Part of a small language model's weights: MLP 640 ReGLU, no biases in attention or MLP.
Each number is 500 + 40 x the weight over its row's rms, rounded and kept within 0 to 999. Layers, rows and columns count from 0. Numbers have three digits each. The size before them is the row's rms in percent of the matrix's.

# layer 2 attention query, 256x256, rms 0.0763, rows 72-95, columns 128-255
075:447489503412554451477477472558511506491488473450481496485552460486465561477478540567501433536472509415531487468448413538517552488536525432560511469453464455523490591502479520488541508551477495549480572508472410521619561452539480468457474543493439466496530552495493507430534538581493513481496429425475487515500467508492519467450461482452462490426439404496454498502455495574548462503534
075:569505538563623483481530515506582478493544562498505503568527501551497509516553502521529471463454473487466533520541582515455465441505553533516507453546500471503519515469542429566457501551556498442520466499523484492522523468440415527433531462487544500527453532500551407520590478572463520509535479505510527513497458416513502541433419427522525510514515537504482525541462478586428489492495
090:409505513513477423587503565456508542454466430521476484509449464438483574500422562476554502507548455457442488384478503463593469496454545464522518495528493511455511522506522489499551489508509632481513505544460426531554553471483514512467539459528511532475505503512518497508470490433527457511575461583499484547520441544463496480548532487558572466513503499528506504508497533501527482602492
097:574515499452428492454499505479511526490578465409469483473574487465427475569444522440497500577446516480541445485473489542442475570481423517464479485518508473524535453455525484537500508498534416511531507537539502476525405586566509465453545505544444488540509516551549475537507487427516519523474501535470521481484462488576528584493531466501502510516506540509551455467473534496491518467471
099:474551442549487531476457516466563526499431367578569473503492519520505525449448488492544521512516507541466503465539459518500434508498509434545463434486493464473483473524530534506529478478483566496474487531483550422489563427462452499412476471496499432522405508510469523555484520541504549478525500418472466454481544494474487536562493481539472477513480499417464502564513519470522460510436
098:486544450603578497476566535525452528483434483524567540468569536552543535504469437499521552477485483480453511437514457504494517494546483450513547564513476496535440503544557517438543523494482614434521442506454479486461541407475553543472481497491538456479508562555505513466524436554502552504510557465490462481540514526541559479475457484415534534467468437502452526527437520477498469560504
114:616519538501442490557528479458508522520471486533497526464491550511447534497476523496466531451472490494526481421473548479441509560502530504520575487442453493437501448545507519453451438517496497469459441465499498492440547429515413505441527440495525511539547461513516566493560534508488527559506535436480534491483575503525450609451479496533511488509503580511456454526454517494522503469489
106:596482502465529490480433457539527536497524527523514525502480485485510510458504510474518574500509528521460506508485506508546481516514499585478526445539513480499542507482538492503500526428538487528425444464544535521447467480537454501479541461542526521502504495479602470427449495522534479572528436504434489553464490487478571577490470498535468550545459508519513538448459442532438495386435
111:481416509548519593513485497523523475503504546455556431453498510528459501483585434520537500491490465514426474450546534479451571538527440522494452507537535529500538454479515511541513558495482522464439502506525522521484587509519461412498498509484437493520515505529496556480493466489506505491513503530476515549499511481457532454511480479472514520452421494542443537555543418466515481483490
112:467489535577567532450446489574498486431506541517561495515460486512515545471490465473490497469524494436488526459462486466537511473463478476585469540555493474499450489551475542505474511506463423553462499560517472580465486553501469553497577528475493546506464508421495478489497451552525482420545489511521533525542476476482522444508520503442519543501465437490512495507533553488546555531482
114:548468541466542481502467512503476501520499495394451485509466526525546477527547453474530470538521511470499525507512531565577462522521453462507540472512512496487578443478528470518523507521430503450484524540622599515485505509461494439459541538481509568455527524519580522550453473503514547544489485490476519510567499557492487523508436518464541569540508418507365501469405467482567525490531
109:486533452459464432459486470547502461523543551485514493487534475475516488523450485474530506467446446496434528507526523473518511506524519528429539485531445537524531504549552467526509496437437480478462517515486470484548454548485454494446550478526484455441483458499504537493467473553558471636538465433491491411452466577478516478529496504525518523500452490508485467452603526504537414512556
115:501501494457530485564512531443453555469499497433520516489518460518533531484484477448432543502469532544477557562515552445511464499570454545565593504451502420419465527455554495463530510514498572563526484428436484530496515515495480442484570457479568529539440464478493528582527515499491485498487471514561472500488530453506457442490526487450481439420466498551580421466525480521473431554462
114:456497497471503476504508516482519550490539577549494453528435549500478570488477493524536501490503519382523486540576501478462573553452481477481461537489478502521508552505535508548560489520513491539542442530512455397534551449560497511459538484526480502557506517439471456477556445514467518542424456458462561507459460472457527517522494561465488508473509469402562560462454459510572539506571
126:501465496467522477533517380517518548510489454448545481533512447455498543493553517530497515391465508508470550520534499487399520521445510461496488515442496559606476504475550528497485479505485452445470400464544486487470499538463454505555509600524521510510533483536529559436453461492506484481473369479493498475507471476531587530518458512442555477477483490422551459492498494519448522484501
113:567544426539506526502499461481485490516538497512539472535474515508493428487535536543545464508463547556512533507503545503460481430526545458454527548476470491589537465416480462440491512476531570544463566508541461487484517479457570488420536455520468473483558495493464518495459468539542520493493478385504514508475552467525411545497453478439525498540513473474444494445428526505513580527549
114:575456520484498580544465510425420401493444530497558516464499588575559520528557416494521556433513525460436466476460568453506513506508471502493466450534490497547497533547519481544485453573524484458500458544449487447536548480501544425479446454486444544437496523480514524525513543447524514463483526458455453485452566428440492543523536495487496472490462383451511523480467474441502444508550
112:461456472589558492518499456553488498522449529514499523515497503513456433461555546448468519516462491522484442453503468540552543542516489489474481493497547594530478413497508496471538483551416540452526523469502573453444469542561452524452467507476433493545452485502482508555505444481447485492537451561530443460521446529468426478541463457462513484469466513520424486571455471459497507516482
113:508419513561503529478439471487557484502504511518548477484395514465423512487498519477545527493483540599485514498528531531486507503421530480564507546498509500465554518537518464487469533452464552461397462536477456462465563553581413423502478542481475512476534498559519418502468492530456433507585488512526492555483493532457524537477455446528506464459500541544521542590516529498503478565508
110:500464509522464464482518605505441498481545513535478522426458426464529479414474496442544484526521519518519484565526463557460536530520505474567478513520548497484434500501479460511526506573545485444547495490534472456520496386542439570516456528551548417521489481442577560485472513474512497460455527467509475450510482461535522497513542483508517511502499486492506572415556425553529549493527
121:541493476535536558490540478544484465480437545514550451501493550465559496409524548468488474415477520438537531519510457473559463489496477511469486441558518513527537496531460513556480480583473559501485499476492463440496458475472537446577507533494461542429543516497466480502532495516546455465417423500506476502468491464500523558423498463543527503500472481559477428568429488474444456553535
101:427469440479447522513503471478429414468461457470476429552481509456501435529544511519480487492433491517470531525496445442484484460498494527495518448448505498539565573524485520510578388517523539479489468495472508512436494540468549544514455510570542450509550476526512432496469501522519479460516532462562522557421493474480556462417523458468469452478474587462526513464487473510503492516505
105:535458430500505536568532576507476491488485467484499460419459435478475571433520529464475488551497468501509512516499484518449484463508494598453517540515474499499475454458443502470512571493487527476536506550505479503421447523527481550471507578501431463464505465531477548482521520474530502503543518474526541473498516456487522526432532401472529534448561453487510488497430527452419570575510
117:519411539561522491513432457444590472537498492448438493544502524465524494497499503511588455461513423461511458431509524521517425466429506553466426488453487548462480547474512476495471509531575438505498550460486520481490448518600503528519499487514502496501539547523521539479504447506505469470489537478443429529511501499521530489540529556473484444494426497491558564471537505520482462529536
# layer 2 attention key, 256x256, rms 0.0773, rows 72-95, columns 128-255
072:451436482542582526462500504523541518530409484474471507540511447491487498557536450474473537518551487428571470506468553508509575494404507495440512566472499471500458525492473491456517475540469499558472472500568541534476451536484502540517541463547458516462532441584543500452545492540476474548513418477548600464441508389448438548490506488462492432500556484437520443464427568454511479508517
069:421427441424510488421515564480489476488483440494558502406398529526548543486459508486525512541496424476550559483504547497477494495537498473505515470521510448547487432509511518537512507512513508534522447489481466513544450530453472379502450472490481462461494456433486489445434499530549473530645514517514498502449467485511516430508492474434545461548562520498515541488487450577522521457539
073:453458523508497529484466481564462576504514541438497487543489530476556520458516541533554461430423488518516500532459485495523524491464483502491500463484481514460427426502535503513535447424530543555526476498510508600450471466552443537578511562553458474427503492454560519477517565538524467486543548531446497384481525555511456477477512535504454486486515504428519566484490467496599548511412
091:551477434509483525468516450511506526527450524480495475541542457528487520570459483538468525493454486448539495453536502550513618510540512478526490484481510541491508520502544534551484479542435403552473545512445532428450488529520494537494542483528462520463458501456540464606453517498479476575470552460471472540478447554432428483508466504457479516446475539510447456517525553467463498435479
103:485475487514454466495470565450481532522479481459478495474457465488505480548509493522474567446505499519507538574586530523416482492499493507505520495527471406507474424582583457544464499426473532465523477469559502494519550495564492487502473481498573435485524486439485500420548465557471529450560566552503434508524568465536486492509485523467519448517559519478459579472448473506550517493585
113:510545512576451502512469519445523439532416478544548568407486493525543531498439503491535497467465526470504455505596530468540501528506514496498521547501504567498482462468527516554553522482533648459526526549583599528449488452471512532484490507534536492510493516466485531538467497529509493473474508470521463469502580599499474513460472511484495493411505517562541559521451444518539466470500
115:554557461499504452475545482461476450547520443489495482459497492470506534581584517489495466413468439545434489507607519491412486560438513527484529480553438502469465453552546515470523508499508549468492525514540426504572543498487494515509479460498497456436433480485464467403475467524503557446554515520496448421456533514494543437519605478532487470498487494455537511473444437569480550453556
116:506527511533457479486527499497515460511468573519542521508525552544472392570502478505553439495465474449450575476460512507567481483555484436527519478550515473451560503510453483494500421507545501500453525569425407559470422570562480463499442484524457539472501496467451509460446543507542514476527464518473493523468498510453541439519562536539445494485557508485576529499459455453509530432451
107:503458511537537488451500459479522525540545542467452538477584538442501492500466512448542466483537537516463518500550426522557481504512494457522516494491554539495494525531511497497509502491490525497459421516466439576505427520434503519460422543542501486511528492518567560464431485494545467414542405458411533475495508582497551560475447449510535559491488470498574531455541517471458510446495
112:498504559532502476582469529437453506591507485502584537501517543529478566476437548463528500532515452505637518497565474453495485465511499478487504482547527491422488418434512526503465533580516504516500487455503445479486473419439486471524488516490431481562489487496496535475504473477514529548509499501472378516438500507530490527521505476476508471502488453531563537529464528460578523532547
111:380454534512596511416591503562538493477460435500521510485419554438536389474496449489521490533479456458516522487468533491550517490516437470509485443475461485497540431472532553562469484535514511507508522454482413554468530457517486486487557533482514480500503528467514512508426484530466494540553524543555461475482541413471474421585529477509495499475503505539502512541433469486467537482626
111:483544546469506536500558569488462516426541569567518485459521416427432477529456494475504583444525509590516441452490477502537514434526483464436470462534506456469547488493495529514493487524494427487521454528473418520562492508518440469569470489565524522518495518466440498608514386452503417536569522533513486487510475498519550474483481537423472472464475544531487526545470539493473454541477
118:526459475508540543525454473455518507465590423487452533399538501498471502516488472479510456489501417493509521425454530482538466502490479469500525531532415529480447592467507531430527537493616490517542513480500493521512451489490503508531581494520509530524523512496468518526515479495479452490443416475484547527434529505539507559502532523524467465570459532458530444455454469518470528529459
110:425472480540561505491508543438531536546505511481497517479428521513531480483532471426596539576430482507515509532466450556441468550486549436457534451499511482533574589537513473480464463447426487472516535438507483544540513476524502544494472546517508455501578534515551523510541464454487491533518519462502492450517500519496522526489479536556468543534448503410566466533506475463527484562487
105:483590558496499502574536498497509531443479495486504486498497530476486483502511511462556455518545502490499596483483502449483535513526448514525505433538483535550479459480509461509553437554539486510515590474461498544570450455452465567486577534575461493473489507523510493548465557517475574447542439571509541505494413494449490476480514411488503488508391534539549522487511478495532537511500
119:419533507476508555532524471440539484521464472460587531518514481486521468526454599545530468515511477575488507566425507527551502550470493475480463494480466519496490455475511465480482492436522518501469531461485535499515472495478491438467474444454421567441466579506498458568500486483517559504430600503552511470427470458545537456537607542465504515450500498510497488505462523469508470446546
112:503481453575480462465561475435496524521512448532400564558480501450548539460454518480528498512405534502479469425466444465521556553520498542450536490533439526464453545451556460556492495573493497493521514586524529488478492509504546460560550513501498580437483522525545480502476468518504531515524502456454420412416602466473562524466510520531526543511530481487465533502558494499425524526476
109:501599557467511449525530488551484479550483491538486514512508355443515426478481489458559533497524485509485475476559470476509464570453510493508526468480452593539495541495517531572538514522518488505466538460498504456430515534486505488432486541474457493589535505537475525481515444503482524488575482507525505474503480503506496582485579538480513518512509547507510486482438447460504497456431
118:475456492428476481535505470490557490583536470496494540573441531498469505431520561568581563538411468582461521512526507498446538489447535418491522511504452488464520465460545510475480506491470533503474561523495447474513552513511501484492551556462423455561546545501535508486479496481499477539551519507463534496496489464510487487498520541485481466503524480526483565526455483514547567527565
113:494435500525540528498583520465504558548488506518527461482465527535510530398523560512499546533486508475513568532516515576547518527402580534489590584530492442492527492550488539533437516551489592450479540517464484434480452453491476484600509479509537529553486494525485520521459465442460501536542516493587546537539532553566555564469512489512498574545580465466471541484504588467532459509459
102:532512561507504518499507531526420456463520483487544495464498534525505502459471547496539505506513474518482494498546487444538501375411495503491474518491537524610491473497487486612524454539484505493513494445506488474456544527428461477519476493484495524478527504521507530457506579524489501472412455495550465538519474458383547409487535433393496458443453499505475518527497467407519461415541
111:472502435462434530493520519548466609494466468496427435471521484487472560391492493550549554520479528483484517525511443495473565494557551618494525461511513531566543470553467535456531482507480577497482485546480524489480535503427512535485524503495576461540555508487498468464524503457520533468500505522493491485485478513592538554546531474546522560460450488454523512449537516549523484524498
108:513472514510494546566489549516496498473431469432403546516462486555507503492480520487545451550574500534448501519513591528509534360486531512525463585462501447499479511440451527498603551463498467504491479458489438522502477475554498485489515451549530543534485483530478568480491497536491507515467507497457437478545517509455531502450519511480486498489486444460519548458468552529453542520486
121:509492471499492475473457539531487463536515525480513437471500460489545550471494433458512500529497469516459531584440565577572505435530446571568482451474594439453522507514473509509532446571492537561478434496467502438513540542489573448466533453523458498438487474566568496445490532564462492553508571482497536497536449529442544519495423467526482485503521524492515384536595451516469482470459
# layer 2 attention value, 256x256, rms 0.0828, rows 64-94, columns 128-255
111:472492583485519485528401510528438481448471482491478404445503479487490480467520472532509463476521456506455467486471480514482481550482523499414530487488503502501542428534441557549556443451467463437548498484499521526416497541539463427540472437459543515477486566543422518457502479483442526509459555528385547533587470572496534501463511516534460514558471517533577513517496460556530487472507
102:579517559541500521552485529509477525454494416469506513550518431549513492497485483460471573542464530485491538477488446527432549460480476486518606486596562540570451464507479446508515533565473532533511529418405479485516525557518467481501525441500488503478570481448510504504478503487472541567482465477453572506605549461461500509448600515557555495456451550510483476473537552535507473487482
108:547448466513528572507488440444451515530496504453479498512486488531596560496403506443548493564459497429498512563510591520474475524493458458555574466580571487445508494532532492462497541474456461492507462510605474515438492515433501540548522535545507496545512506499471504531542513474501437555434476489518445458495445511389464440527470571471486516467497531528473484536502511488506507473485
105:439486491450468482522532468527426473387488483500465475528540505437510585482476553467529452407520498466499516505562548495526469503519421521481588519482488501483500486442531435438505501480516480601487509493572506386404507477529460462585509537555528503523418403461510542542433526553501538506507449469548486467506483494531499428491535460489504420487492532470500512459507454505507492439523
105:499483573488459506519485479564479535574615512449487506469476524472483510564524513462508453516512549624514554471502477511455470505579509494493522510531502525505535534483593532501471502432502522494539452582569387550457411472560520486496516478475501486549505543521546469500516499496394534485482453481535455491588551528516553511523511447512545458509506530525470526453486456490499463541575
105:537525549510551569508438456510480494482479538489406496546452549518553498495459491486440523472517487486526469498440414428493530508514504509470545537478516551457430519490516470440534543529514460578523416494516469515531498512483544527533528551475499509479419519562447540548450564434527514506530568398563567544433486554481468525483464545501509478445476435526450434567530493483448529531426
110:520521495520501498537479441518438539495502478489559451510563463521511531499516475473460528556567469499462440488512483506529480477494464531488503478505455453428506519488502541529450480463496473432552465474457490466531521591463511507468582472485510483491463523514487535510434513506518452507540533544515383538441534503500508595533473546494525509431487443513456488453483448565526503529568
108:522517503421607457450455502490502478453515558555543503530502429539486455390500494524480538515518496466608478487542465464511530493486481512558505496510529479500536486516499545509527520474463451505480464461550513516465517474542581457508474586474527497541470514500500537469522556485540513451506512479434468502508472538545548537559475485548560454418495478450458477517457460536498520472417
111:528479509511469463512538417452467440454419484493466520474499513497462485510532551459434499459435544487516468498460543492465445479510514476512542487450504519517486534490491598485644462490517568562465525473422518489462555440503490462461458566518451526560467568489494496485426488477470470462481514482495466531431495556535479499443486498537455479542583416448498539548463515539511473482516
107:474501548522567494627466484514508533502466425508550519507533485539526588488515483542445515512474559509520555460479476471457435445485453524513528559489477486472464499511542491469592509470570451515591456551468483471523525443475410535571442477511579454529557502469483448524544530573526508503551534419451481556515496454446482544432513526403447538448478584493503546492542483465452536527514
107:468503481506530473569565426483432535565495470465540491490521500466558470551495478476564538568476541516409500474475540530513487467528528500405454442503479555570526485482498518472510525465540543561498535514437514593437486530550416612495474513492566478515456512502489535513491537506546519566546493490438579513493447513536495608459485506526493508465549536487483515461528492519552545602467
107:493467499411516452509478489507449509506482505546527466523535512468496409531585426479485520475536425507516512525487454481464489506538505497564519460494503492499480498441514457507506532456545473557507513557540506479542554491501463540544552489530479492475518518483428559480548471432512467567509472464553550530467480528462485488544436549557533526508463499520413507486500580539472540442492
107:517473534497524430521505580462540497426551613510467514573527504472498464516442497464541570514524523561482539486508503445564547474511494500464511537531437523487566592582455475532526483420514471487557558482545483429519485496525557531391426498520439464452493482480466494428483446497491516512464495513589498545605477532546479455524467529408515472523487633477545448504491550522521435526496
107:448515547497468463500553488533582543520474495542408532527522472499487580492474500534481483529492526482480500478542408504494514492490483472564465467435591485565493482544536521474560532510534477469505552576540577510525447521490450466486487510501476493543566464472493561439568524565448531552524504499423499485480509540450477503540460598531511529521492459487438480518516533534427490483454
107:519511476496436465470601499408428450508505575483582544519470464488447525519551562472432578487473541413571494597490538505471536511535503551538489479445449464426496461526505502496484533480504501486478541415462506431523490550538572490477494478562556538485523553527486455533453459470539455551504509502502482554475485528512504484519531528485552530493481513470509525529445487477467502508495
112:518445473491515508520409517492508466478554563531490469497540558476490459465500448509485486523523525511522512504498449478516496451520533553478526533485589491517520490480515521451457528530519487448479411482483398484449513587436556496523494430497458459502483517448537465559501480506504545536460505528467466520553433524492527556457507441447552523456480498511484435532500549537501562551477
113:441454478447484571550460489507471520430557500552554393529450486545446476473428481486448515476522463498558505472488586544525439506552526430559536525447521543568440478480519466493450492547497466524493528486481529542541517494386498487472512534519447486503536537416468507527487491551533553508442474544506488515525458460481498510505490478475544509529498439398520439568465505453512488480541
101:537466480521445403489561565557578439535510509490482440522471490447584487497489529515513505466471516517449506546534481468427443477453524512504506558485519504478527413491513459461485586489524509515544493479533446544487468475504572500515489447417519499558539476499473458559493475511506489505565412517552516531485545572560504527414489423407576505581480502461510534512416426501531525489462
105:476447488539489459499403514526491486523543536501422525493486536508495550609465546442508468541527408456451535490515421542564541503418530512600418489400496510490499461533482554504543450471540487520464546525500446459561536511545553573507518504495544507476557492461540445525435525483534525544466463477513478507527516503517544564488537566410491493476443502528568518457509510501434500445449
104:503528479539507475483510513453519447537480517547437473488465526479453549538472481527448567528464494472444516525517519537515557514528467552504461534519520518525507526490479499465513539497503518513479443490513528520484584460455523529525490434511476487503557458541533552506517460436529454513500553468430523542444509489562519425587526549580548550415551485495508535440488489586495495556518
109:437515516506426491493528524540413586430512459533586506479519582464500478484479472508523531476422544534520552493426547474433534509514520495485454558427524538510476459575459485500545553537492533526511421486482497548505455514558492425490550474509485505459517424553533491482453522536522440530507509509462531493489545462455505530623536530485559494443496517508529499544458562560424521489434
108:537434504432522452467481521457531478532500401520527579485488498500542490428504485431504508470436507417482485518477492497535588573502522525463461498464481520470519488518503529501497556514500461534504421499451530529540453534507450503541475516559499445442547450523514462476489555518493443488526522445425508442466466502478515452489525493565474571594527465587530456544532498496536539537564
111:475564461557519476511519487473515491473487550480482483472546523525530414452577455444515489451496531409415499486475487489501485476559484385490536502513449498496526600454560454488507453491504489493503461512507486526579443452541445488498441567419461507494475542498539502562584529580477457509450494507501553471480437549542516502451440463477500451500530539504473416501510488473460501526551
106:487569437513560466454511503577467517537468496500541503453487468511548399491449454461450524476537529563484467457470518519536524501458521530521523506596437463503517418492520535502511521488505536524414515497530536455543510536463407450460534495503467542504476521486509434497535505528492527512512496443536487505529481630572484486516501554454504474617500417506478511479496552517506542526448
105:508448505501571547514573435506499563454412517567493491529555505457595518477527437519523426563479537399546456427456469517494401488537518509489502468436482518470492490470498542529466521464534538518459557536502526531563543520431500499607521445495468489482518502478462502534583463530436463516497474479500456479488489462503468626473571498495500524559444518519465514532519476518511495489509
104:542479462433554527581475449525437529494469459534509497466465473475516492461471448500542532571485555472433537543477545467507617551531460473528486494514545461487540526516447519458493537519544560519504470589474507512469473517547525528485542442492514531448531495442558485488508524415507453487502492345485528484434466481472487490470464462465518556504538455414566433536547441471502541553487
109:544461492424462484509507471450464475546503474454540504437499507496483451479478486498476576541481418538579507515537497496489554488450474509552559454555491524468457585476455469479558485492443508509521475453559539471576495535472563447518454492543482455469498427511482413452478475465515431494495533527408424478487469542486482527522450476473524544472427441539499462485454462492532480559390
100:502488500487502498455535479561517468599472549500505570595535559488444502547495504499487502501525498459547512492510496480517486513482524514495512502480503582482460540444468466477570466541464491507512460500511486535486548493531560516534466447506516461458558481547469507495467522532452510553504454452473514473510515576434455468443536540431490450487480470460474474441471442599488493476404
103:496447452438475447515519519497476465556447485521473488509511584540524506526544473483493485530512464550523459562525463505493466454518560575450525571405516418510497482534533454556472518466483507461526481501543538433576529479429507479517524499457488427547510468528494559432545475479482518482450498511606471517536599490499493401544526523453497497562499514530447431507544516509530544520468
112:499493476445560544479453604465465502520512541522494459450501548519530503537467472534462477523511525518511554517441419511446503503500510527489542468610472472453477537566524414473473471537552465542523489547497415534473464532502438572459465488504531569455491447454500478485469498422476582466518489527528573529464432420500547450473448460448465485491495444443484528528500565481545504517565
103:540481409505487516467491431452502561498476514510501539465529513484548523479593523455504554512505477449451484518487466496491568470512538532543498499433605487472486577505505549490457509488497508575481468485491520461497494512502450480475518540510520459474532525519545535507531505410473487519483513478523461506438499497442500479493501558522512470550448491483497523519577511487532491493504
# layer 2 attention output (transposed), 256x256, rms 0.0722, rows 64-93, columns 128-255
116:496467523556520498487608414444493477537544491530469431474506522482497472536494392577432435548489479427503527447464568526451523473557520425499505460547518484526521522436490502468513513550530429470457474513500454501543477494494458595463417490499467479605458410517459508511528435472550518530555473538477532500450517491529514524457510463486563497486570484474428536551535502440554401546488
099:541458508498499562476504423520537525469527526552461577565531526520527506541519510483569453476485481468447480507441485491516551485461487484502530551471526488486523562446495474447558458486506430513510507479502494569534516470510519457532578548448473526457560556493509480492498482554532544508466485451396512453459536472565486511461464489511476530532513434467538513489470564502476564502449
109:499485503414524386516505495507535573452484500589484475449512475476523498501470505527454475494445454551510533522508504471491468490490533529523489447494542512448485428548458542440475570476483487501502508509531483504448371496488492458538485462525491507485582524477514499486552511501556520533464544494472524495461499507495526534496427481508472443566444518475515447470460545474493465542480
109:512596564513483506527567528433588463516553449469505439527501510518456531529566488428453536524502498501493517519515541572459498538451580469532544435451560552497480482480486555512472428539468568532578503503464452549533539522474570576500505525554514478518497537579476519607463469448538475548498495544476500446520444529449506563508502556558412498489482480535524536494557545499474509550523
113:467492483489556483533531511449519471543530512515536505501547445479523521532486539475467532497450517463447500478499491462548559497465496504436465488483475491514460467448528558500438525468515577530601498474546504496497541494552517570548554459497503523520440473489497482529500559526585478462513555556484558480550510468510583468407398518527584493507496470550428518501579561543540507505426
105:429512489501508512468487440516439565481469377500480430509476515473482445437429562540519465533494493527525449510461530489467494551548515464502386468535444579506505573569509573484500529529485474484418556431558490514537510494564460488508445555468489449494483465516474463495512606493453485454496518594498459516450482598487502482511515504580429491489476592526523499528437526511505517447494
113:514586448503539438474550567552510540504534533503484556451556476434455485489464525543555476466373497551523581531477501536559494499509500454529524540520533559594528497512551459456519504513612499522472585472469513546477537516447506449414451498534521532526496497563453498490494485529508452519524490495465540529487485569518494502457432496472512517525527497549450481536481507457516541526451
121:509490611482490495459493531405425485449550508477522498468485461552486517491559526444523472494467416493505496601398495522446504500481512597473482494508507527495598502509484475445450491539504444476477575540480498521510487526474520487526470538509465493499501434566447507539581488512557483519530511524510437507453575505494539463512497508433557495488464516502514465465509499499470502476501
101:498462502467492483478500543555452468492489498532461506500565596430508407451523490561538461506472499445512520528508522515476512535474490497517459379472504494536529523534506560524586511403546519529506441514494536518549510507477466457492470464513512503477531529535514512412512511468519480498443527518524567543443447523486464496480536495545456410403460540461453542484541477477516453464488
106:566452534470463478435526517479463500457434519540529464484589502417485479524489494490501438483570489529513524460485508560503497525482433512492466457459442471524500487464527548543469531487491494520495502534525513502475481510479549627573545557496477488436481560515523496491478555488570456470462534473529523492506508582492515515483445521519456488507478528447533496461495490546506435539525
108:495497569561454486498444485534530582446440455451523528524511603528486475479479461529477433492465482530541570471490457548492461534487469527507477461484525538509509540479490527565419523497566521487534590523510470516479579554459509544498485484425515488566483561439518414466556430507463464501522435417491470552503535492465548560448501500477531563526524476540474439452577495525494432519552
102:511457586495485449431553555458483498540445530553493481462488573547511514450502620439507524497504525477485511548495525496573576456517472471460477470554519546464530518535566482473483517485459511480469551568456477422506500561520461421546465466465418482492441548447507438542495522515510470450428433519507488486530518564460540537496373509563493485477523537525468451468478511514463452501459
114:414504453493510476480497407489563491532514492476535516478501497488484541511523521507501500528451509474342478532612489572423453529459470480409489504503514504497447521435504507509560482530448500552486542557451477472491477453474506492487484519482563479481516497497490504527522532516476487572498569536535481446454438515544485472525419413467504473455499442532569507504550510477455509570524
101:464500473575442456449449449496529489526519506572481471454483498484509485494532531488523571511507534504442456536495533450532496453430529468499500508497483511533592504485496477517498440407519607477466491490462415508465496531615487511500464506501496519458532478524563467591466441468493465496450525510519434487496522514543538509548478507544523477510518525510482497551454531482441541507505
116:497531512445528569448507540482517484538512452518492499500489553549527535547559506550519569560489476537497551457604494552511522513556540473557509517489531521550464519463554448482502548434515570533538455495512520486479502567469499435466485582477542495558510498460530507466484490499569479446418543494458452504479506514464607463487474560497548448396492487521528529453555479536480469497523
095:418474571540452460510516457556489446523501525544519505542572440523439490487586494529539547566518491472536541455510555527477459427513491553444553479452481550456514512464450469537497462616541477514531520471548513470503473446524509510541519546512508487448542479411409462560535451518536564547457482528569464520489494488559519532496563533482498394518531499498508448507520439447497501470494
092:571461509529536520513469442492545493458558481555467575497527521527440460519543559500497507517535510464545480532499457537490540477464532468472498505498567532500495527408507459480538500530468496486462480494437504496424435450458500459558431526513479517465449484513622484475533476465537593522510493499433545604569484451549494497529473493541507497493475574561476455489516473487505469532464
118:529456551475444527493591499466527496510502551456534475472529428557426475468587488456482463470502511475570490470587534460532559486482498502570469519493506524503537556550541506570591500504451509436468434468522448395468582528466583517441548550455565480508491501503534543486490535458404523465492510567550540497440483548456510531537488532477505446450505451523394514502443464505471461533492
109:467565494505437523489500445511501520549537492478544566513542426515487512435546455520513560480513516549460500429458477499530522514461452508547513505492449566479410494482500552435544528483478512491419466539499535470488508488476557568546559451506580464496505457480532507493554488494604474409486489449550538477468526542497463432546512403457395458521509549571566594464532493469566537530470
114:460425551517496565516538506528456547522501530420460469551510545399515516530454499560535514488502561553542510485455530469530561491534473513550466562453490484528535551553553537508540436517443448525491530454455514395542521545475494526589496471574519529525498538446486548510459450481493506558457462527501407524450519508492512463498530525470507540560556485508508528491420496489411502516500
108:430504587471556544499468485463522445526541472455446486510470463478561498526462498416520473490544463467503508494552523450503470512453509499552561470471590489483518557493509545570454544519557477401478583416532456520491487496569486531487521434461512466502524545503537423455536572517436608486471498478487469507456480447474448513529485492490462471497474506583544526498516509484434564491502
097:508579492485515472490461499404513577483472566591469518522410544526432498528573564578562495465486519474513478520518488449493456562521529590522521501522430519521449521480583444478475504463532461449476461463517421453467507532479429595462516494518497530529458513464516485448529431498527580446489497540478496470484525428495492485513476515493461508469547443435466519454443511450395490567518
089:487440534471539482585465553523592489548462505459530434494479490512491477504451520541506463511519505557559504532449475510542562503484512516523477566568547503540501445452478484482453496509423446509543553502450514523544565475468542410497501471498502456476502515549539488478491505495470487406460509546463445445548478473545458470497519462482517497505525442506452484478555542578496472480501
114:474491539495513477587519525491479459533497574468471510505534521500454533506530537529459490444475586502505485443487484549542511550482565533496456545440521575550607491528560532546508429540575551501478542599494593507574456514535520469506505545497505511525531608514517437572492485514432532512490473470491511519497520485478559458462493492505530489505481522525493579450446478548490527527484
107:541439513493538463497497568446522513536465482544550498468434519500542459495441524455458555579566469475567431461542476512515479523510431499551501432428448495464500568465525469498439494504468487525545526543494504393501460492488456435578477452501525489514504506558504476460489511427523563480438539479495499493523503555586520535493469423455549473543494473562445511454541495515494427520498
102:463534472475472540504501481529537426491497518526476555509525530477519461441502516519543520468510470504478500573478509538514490523549463444472454497490523476492534552546543471544398481552524546472524493525538505519471441559485541510492555443448528539481381482559538415473435438488484492509496501481503444494489515480432539511454368442507506514536530480525536474472542502453540538525553
115:418508564494564508517601453462476491489512600524463520477502474566538437541455495507525473541454519557510480524507526470531501527533565535530509540547523460465516477523543490435446536481458531536495485480480499559510465522519441487465521487456455449447432478452446508519470461476512480497480506496500526518555503431519482510489568467442501580502427459421526564442485521506542483446555
102:440381493488476533554507536541448527500495504486452425494465496454479489472493485467512512477522501532481485417456563466499537492486572492473497499507488412460503525490519509481421453537532551560463456470507505454491465426538558476494552501506525542560547396515550436481493490509544514419450533485495465440454528494513509486486515627536516506454427501505496523521423407501499502454488
114:544482516512457399533559456439471477530495466538503503473482553493514533447428520484532493509401518522532491605504539541459540466484470469515524526456462511548479549488482500523452519571524516510488477503491497484470537523501487588538553507448448475560511534435510462500548544502555457513499401539467468507549513558578485475553464549532486420526480558503443539476485456466475533505562
103:492478480440483488496508480559475492436534490473534499546493500551551516459483507477492548460445490574423544489507497463451480555494500458527516513426547457453466441529525459548529492544511428477597498501473548560533510431546481527529515489509483509504423402544573379495530487490462509526546491492531470508583497508476472497508520455507546462501498502478445421478501560474540489515467